Weights of a small transformer language model.
Size: width 256, vocabulary 752.
Architecture: RMSNorm before each block, rotary positions.
Training: a variant of Muon for these matrices, 7340 steps.
Each number is 128 + 24 x the weight over its row's rms, rounded and kept within 0 to 255. Layers, rows and columns count from 0. The size above them is the row's rms in percent of the matrix's.

# layer 5 MLP up, 704x256, rms 0.189, rows 670-700, columns 64-95
size [104 108 107 109  87  98  94 107 107  94 102  99  90 115 109  94 101 101  97  96 107 117  89  99 101 105 104 111 107 109  91]
[[128 146 132 145  99 101 119 127 117  93  87 134 149 149 152  95 138  89 206 133 125 121 123 155 128 126 126 130 141 125 125 145]
 [124 104 102  71 121  99  86 144 144 149 159 125 122 116 118 147 104 102  69  92 191 110 109 105 129 134  91 134 126 163 139 101]
 [117 184 129 127 107 133 132  84 143 103 120 139 100 146 136  81 137 116 113 121 141 125 136  97 118 137 125 124  87 156 140 101]
 [165  78 109 133 151 120 123 136 137 162 144 173 121  91 116 108 117 117 138  96 120 126 141 133 121 116 161 114 144  99 130 100]
 [145 153 123 140  83 118 105 161 161 148 109 118 129 134 138 136 100 186  78 128 120 123 120 142 127 111 120 130 122 127 152 135]
 [115 164 176 107 100 120 119 160 132 167 116 124  86 140  88 148 155 135 119 130 149 122 125 103  91 133  90 141 148 194 130 125]
 [156 136 144 107 186 124 126 125  93 140 103 122 156 116 146  93 106 142  98 166 122 112  79  87 156 156 125 157 160 131 147 106]
 [122  99 137 142 116 144 147 126  82 110 124 139 123 127 114 126 127 107 116 147 138 119 136  93  92 110 152 125 121 130  94 125]
 [127 196 146 110  93 112 128 126 106 130  95 112 119 165 160 112 129 145 104  97 150 154  97 154 157 130  96 127 157 148 146 149]
 [ 89 106 170 151 117 100 138 133 129 170 144 150 135 180 127 138 135 167 152 135 114 103 145  86  91 153 117 121 105 135 136 126]
 [ 95 125 109 124 150 144 152 114 115 137 137 127 120 134 154 131 170 151 118 130 147 148 125 115 118 187 114 140 145 113 161 131]
 [108 101 125 113 121 119  85 186 138 132 154 105 154 162 120 123 122 134 116 176 105 138 111  97 129 127 119 135 147 127 182 166]
 [ 89 116  99 121 153 163 162 121 140 125 148 104 151 111  99 120 145 121 127 134 185  97 124 137 133 122  94  84 105 114 151 144]
 [112 124 146 158 136  97 104 154 163  92 100 112 132 178 125 118 154 162 136  88  96 137 132 121 139 115  71 128 127 124 126 110]
 [152  95  85 126 142 121 138 152 146 122 139 191 123 134 149 125  89 148 129 100 142 150 137 170 168 138 141 159  94 124 150 164]
 [141 154 127 114 184 127 119  74 112  90 151 134  88 107  93  84 137  76 136 121 122 107 126 162 132 146 137 101 131 130 162  91]
 [112 114 131 117 129 125 133 127 146 136 138 128 113 152 126 129 141 122 164 127  93 136  77 105 117 109 101 111 135 129 123  94]
 [ 78 151  90 132 114 119 160 137 125 141 133 122 107 174 123 129 116 108 105 137 116 102 153 159 130 172 143 129 150 169 124  99]
 [114 125  99 117 156 107 146  99  99 138 122 148 134 112 121 158 117 141 142 166 122 122 126 151  78 120  98 136  96  71 117 149]
 [126 151 102 100 114 147 146 116  99 123 111 131 120 153 106 105  83 135 183 126 125 159 139 138 139 118 134 117 124 126 161 115]
 [120 125 132 150 133 174 127 141 135 105 104 123 160 137  88 140 104 109 129 141 108 167 138  99 127 147  96 127 120 150 140  96]
 [142 126 162 139 140 158 117 127 134 137  99  68 110  73 136 131 125 110 162 139 160 105 146 140 106 121 136 117 103  91 129  97]
 [103 129 139 129 164 135 146 165 193 170 115 154 102 167 129 123  81 131 148 117 119 133 144 145 129 119 131 133 148 153 110 179]
 [145 117 127 131 149 142 130 114 149 129 160 137  92 121 136 172 103 187 175 125 149 114 151 161 109 110  82 128 101 133 147 142]
 [163 112 109  94 122 142 151 152 101 140 149 110 136 100 114 139  98 102 143 137  98 101 128 166 150 140 142 105 137 171  74 154]
 [118 129 139 121 119 115 116 125 141  95 130  67 154 107  93 182 126 102  96 165 106 119 168 157 125 136 104 155  94 158 135 124]
 [118 118 130 130 109  96 170 161 142 135 120  92 152 145  99 138 100 159 110 146 106 121 151 165  70 141 129 138 142 141  71 152]
 [133 125 126 166 151 165 109 102 134 118 149 143 133 106 153 170  67 117 131 137 142 151 174 141  99 112 102 115 113 125 148 125]
 [130 156 200 126 128  91 110 146 142  92 146 122 138 162 127  81 157 148 123 122 149 130 140 120 103 137 134 143 147 109 157 156]
 [112 132  99 116 146 142 153  90 144 139  93 103 112 100 145 109 121 172 145 191 139 173 149 134 119  84  75 118 155 141 166 139]
 [123  73  82 100 126 121  72 127 139 111 132 136 159 128 150 121 160 128 105 135 123  90 171 119 112 189 114 126 131 152 158 107]]
# layer 5 MLP down (transposed), 704x256, rms 0.107, rows 670-700, columns 64-95
size [114 101 110 108 105 102  93 101 104  93 102 103 106 122  97  92 100  94  98  93 106 108  97 107  99 103  95 106 107 109  86]
[[113 132 177 198 136 104 123 108  93 143  80 169 136 126 162  99  68 127 181 134 143 135 100 134 132 111 131 111 128 107 150 139]
 [123  92 122 149  82 102 119 120 121 164 157 127  95 150 148 144 182 114 153 155  98 151 120 120 143  75 126 129 148 131 146 125]
 [109 125 110 151 101 146 124 102 105 123  91 118 119 117 147 109 139 100 147 127 115 142  98  80 116 122 108 148 125 162 146 116]
 [158 135 174 131  98 130 165  97 130 120 132 150 135 191 137 100 145 120 100 123 114 162 132 105 192 159 134  82 128 104 112 154]
 [115 123 139 123 108 131 139 144 147 100 112 132 149  87 110 136  99 133 122 122 121  83  98 147  95 129 123 147  99 121 133  92]
 [154 156 126 135 124 129  85 114 138 171 148 141 106 160 148 101 114 118 143 108 129 126 103 112 126 185 107 123 124 155 162 149]
 [140  94 139 100 121  81 106 134 111 106 112 184 139  98 101 127 153 143  81  98 181 109 136  92 174 135 123 137 131 124 162  97]
 [114 112 112 143 106 151 141 149 143  89 102 130 156 160 162 157 110 139 117 111  98 130 156 145 109 137 111 140 162  95 107 168]
 [114 139 129 146 131 152 128 129 118 154  86 146  74 182  52 139 145 142 104  98 180 110  80 140 141 131 139 167 125 127  92 177]
 [124 152 102  89 118 138 185  95  95 120 145 120 161 159 120 139 113 114 140 120 149 158 155  84 142 132 131 135 137  93 105 147]
 [149 102 133 165 135  97  93 159 123 105 158 132 101 107 138 114 172 145 113 134 117 133 140 131  58 113 145 112 135 150 179 156]
 [144 186 110 141 140 142 121 140 110 148 129 123 127 146 116 157 105 109 118  96 117 151 132  79 148 113 109 105 185 129 152 142]
 [ 99 104 106 112 122 184 138 143 182 132 158 129 161  96  98  79 134 132 155 153 199 119 110 169 170 143 104 129 107 135 131 166]
 [177 113 150 155 135 123 157 112 139 152 109 101 172 136 125 130 125 127 123 151  50 118 160 134 113  97 105 147 150 102 167 132]
 [100 146 145 153 110  77 116 116 118 132 118  67 100 152 144 145 162 112 107 151 129 119 111 118 137 122 115 109 161 140 105 119]
 [123 108 111 146 149  87  99  93  91 105 124 102  94 152 108 134  99 133 126 170  88 141 138 144 153 166 149  75 130 157 103 153]
 [130 139 130 155 137 108  98 114 169 118 151  81 130  81 149 124 141 158 105 148 147 158 146 133 138 171  93 154 132 135 122 173]
 [158 100 159 145 148 139 139 136 161 105 100 132 128 139 105 132 128 119 133 150 126 121 115 144 155 132 147  91 124 143 143 131]
 [136 134 108 142 137 155 115  88 116 123 147 149 184 181 156 149 137 129 142 135 140 123 101 154 139 121 127 139 114 147 118  83]
 [106 118 140 153 129 106 147 156 135 126 140 138 131  91  66 122 117 150 107 111 156 186 155 127  88 101 129 121 118 164 137 148]
 [101 100 150 113 195 139 106 124 129 112 152 104 138 114 110 102 127 129  83 123 109 141 127  63  95 175 119 104 106 133 153 114]
 [125 105 137 139  93 151  90 132 129 138 157 121 154 145 115 146 129  96 119 103  67 168 134 118 166 145 102 136 122 142 157 131]
 [104 130 127 117 123 139 137 156 126 123 134 114 108 107 123 127 133 149 142  92 136 120  94 164 117 139 151 101 139 143  99 125]
 [187 148  99 169 168 131 142 153 102 129 121 157 112 209 113 124 136 111 180 123 154 149 128 136 115  80  93 111 111 106  96 110]
 [114 139 127  97 153 134 148  67 125 114 127 132 133  95 116 117 128  91 182 123 115 179 144 132 139 143  93 140 125  88 150 130]
 [124 119 133 141 114 145 154 141 133 121 104 151 114  73 174 130 140 113 111 139 159 134 108 146 161 145 113 140 125 133 131 104]
 [126 116 142 144 184 109 128  91 121 146 145 113 101 164 140 120 127 145 128 145 135 143 101 127 143 122 149 145 183 138 131 132]
 [ 85 161 126 102 151  97  93 135 131 118 133 113 142  83  64 125 147 133 143 142 151 200  85 148 150  95 150 159  83 105 145 107]
 [136 113 124 102 120  73  94 165 172 122 110 105 115 157 155 147 116 138 139 145  93 164 117 120 132 164 131 111 141 107 108 115]
 [112 159 139 122  50  89 135  88 160 123 150  79 130 157 114 130 143 152 154 179  82 145  66  99 119 120 143 157  88 140 141 118]
 [161 142 104 105 155 128 106 165  99 115 126 157 116 119 105 118 124 101 140 153 131 153 164 162 134 113 114 116 146 123 138 151]]
# layer 5 MLP gate, 704x256, rms 0.185, rows 671-701, columns 64-95
size [104 109 110  90 101  97 102 107  95 100 102  94 112 103  94 103  94  97  95 111 108 101 103 101 102 107 109 108 105  96 102]
[[127 139 129 143 125 101 128 157 134 134 118 147 168 159 107 108 191 110 117 121 147 113 168 114 100 109 145 165 142 120 146 100]
 [120 103 137 142 165 168 154 180 156 159 135  86 138 121 130 120 151 128  86 111 147 100 134 135 132 150 134 122 133 105 124 130]
 [148  91 136 201 133 128 142 157 121 186 151 114 154 121 134 116 123 150 107  98 150 126 127 114  95  86 127 152 117 146 101 159]
 [154 156 111 127  93 122 100 119 112 119  93 127 122 124 113 143 128 157  77 109 113 140 155 134 151 141 114 147 151 116 161 139]
 [120 119 111 145 150 111 127 144 126 153 143 132 131 134 110 122 130 104 115 133 115  98 141 160 127  67 139 138 109 133 157 156]
 [161 161 146 135 138 131  97 112 108 125 119 158 110  94 144 136 112 122 163 138 129 120 115 161 133 140 162 136 131 162 129 147]
 [124 149 136 141 118 107 102  90 132 145 124 136 159 109 120 114 151 182 146 104 107 135 152 184 162  92 126 123 140 129 123 122]
 [130 135 140 130 131 117 113 149 111 140 151  81 126 132 137  87 153  89 106 154 117 107  95  94 111 129 161 132  94 117  54 135]
 [116 157  94 123 140 138  93 167 139  73 130 156 120  93 117 126 135 121  91 168 142 132  83 157 113 130 107 132 126 136 108 110]
 [135 155 102 142 111 124 115 128 131 162 122 125 147 142 121  82 128 121 126 115  91 148 134 125 136 118 115 170  99 132  95 113]
 [ 91 101 121 141 143 127 120 168 113 142 113 122  85 121 154 134 162 149  86 115 158 109 114 101 185 146  82 137 141 104 145 162]
 [ 91 118 143 132 117 154 175  74 119 100 147 152 118 134 162 136 102 102 139 151 140 150 128 112 141 120 140  86 115 117 153 117]
 [ 93 200 155 132 147 122 161 100 155 129 167 158  80  89 142 111 148 135 175 128 109 180 127  97 113 144 125  94 130 113 125 125]
 [162  82 139  88 182 126 112 141  67 163 130 154 103 130  87 121 131 147 160 121 142 137 111 182 113 140 149 135 153 149  63 126]
 [128 121 121 101 137 134 128 127 168 131 124 125 140 113  96 121 128 143 105 138 108 147 102 134 112 115 180 132 137 115 158 107]
 [139 124 151 158 134 121 135 126 112 112 144 143 160 117 141 134 115 120 151 138 148 155  92 140  85 139 160 137 149 115 118 115]
 [113 169  80 116  96  93 140 137 159  72 192 124 106 109 119 147 166 107 137 127 149 144 136 111 108 132 168  99 134 112 108 154]
 [153 135 189 152 109 125 104 127 106 163 117 131 153 126 128 105 141 121 121 111 162 141 154 109 129 129 130 115 127 158 156 106]
 [162  81  85  76 150 116 114 122 101 149 143 111 171 103 135  97 110 139 173 128 130 121 107 137 156  97 105  75 166 143 122 152]
 [103 126 106  91  93 117 105 115 130 147 135 149 120 128 121 163 170 117 167 107 155  94 146 107 163  92 148 119 150 173 133  87]
 [115 126  88 101 141 116 116 132 110 117 156 155 105 106 109 131 130 155 109 105 119 151 106 155 168 107 129 145 127 136  94 125]
 [ 77 163 142 101 171 137 111 186 142 138 156 162 102 184 161 127  69  99 193 123 137 180 178 150 148 115 138 111 151 123 109 171]
 [118 105 134 139 143 117 101 140 173  84 133 122 120  92 139 130 103  75 150 148  94 128  95 124 152 104 174 145 139 153 130 152]
 [136 127 123 112 124 150 111 146 154 134 156  92 127 148 119 123 112 127 127 116 133 113 143 132 125  85 144  96  87  66 117 101]
 [102 109 149 101 137 138 147 151 125 124 130  75 128 131 131 157 122 129 161 145 155 125 149 109 120 147  96 140 111 138 152 114]
 [120  82 114 114 116 123 140  95 163 129 155 118 135 134 110  89 138 116 165 156 116 122 145  96 158 173 139 124 141 127 158 112]
 [171 153 102 123 142 129 124 132  90 142 139 129 149 132  97 156 168  84 137  98 139 118  87 131 173 164 143 113 130 141 121 120]
 [ 99 135 153 122 115  95 123 152 110  79  97 148 150 114 120 140 127  97 120 118 105 140 119 158 133 133 105 124  98 174 112 161]
 [ 95 125 196 131 136 128 126 132 162 139 134 112 132 190 127 109 109 119 144 137 138 175 124 127 148 108 131 141  94 105 135 116]
 [112 132 109 133  92 136 129 154 127 116 120 152 139  90 106 158 130  69 130 134 138 140 112 145 164 174 122 114 107 123 117  99]
 [167 137 165 140 132 156  94 145 150 143 138 130 139 141 113 115 123 108  99 117 130 128 121  89  92 127 129  78 121 144 154 102]]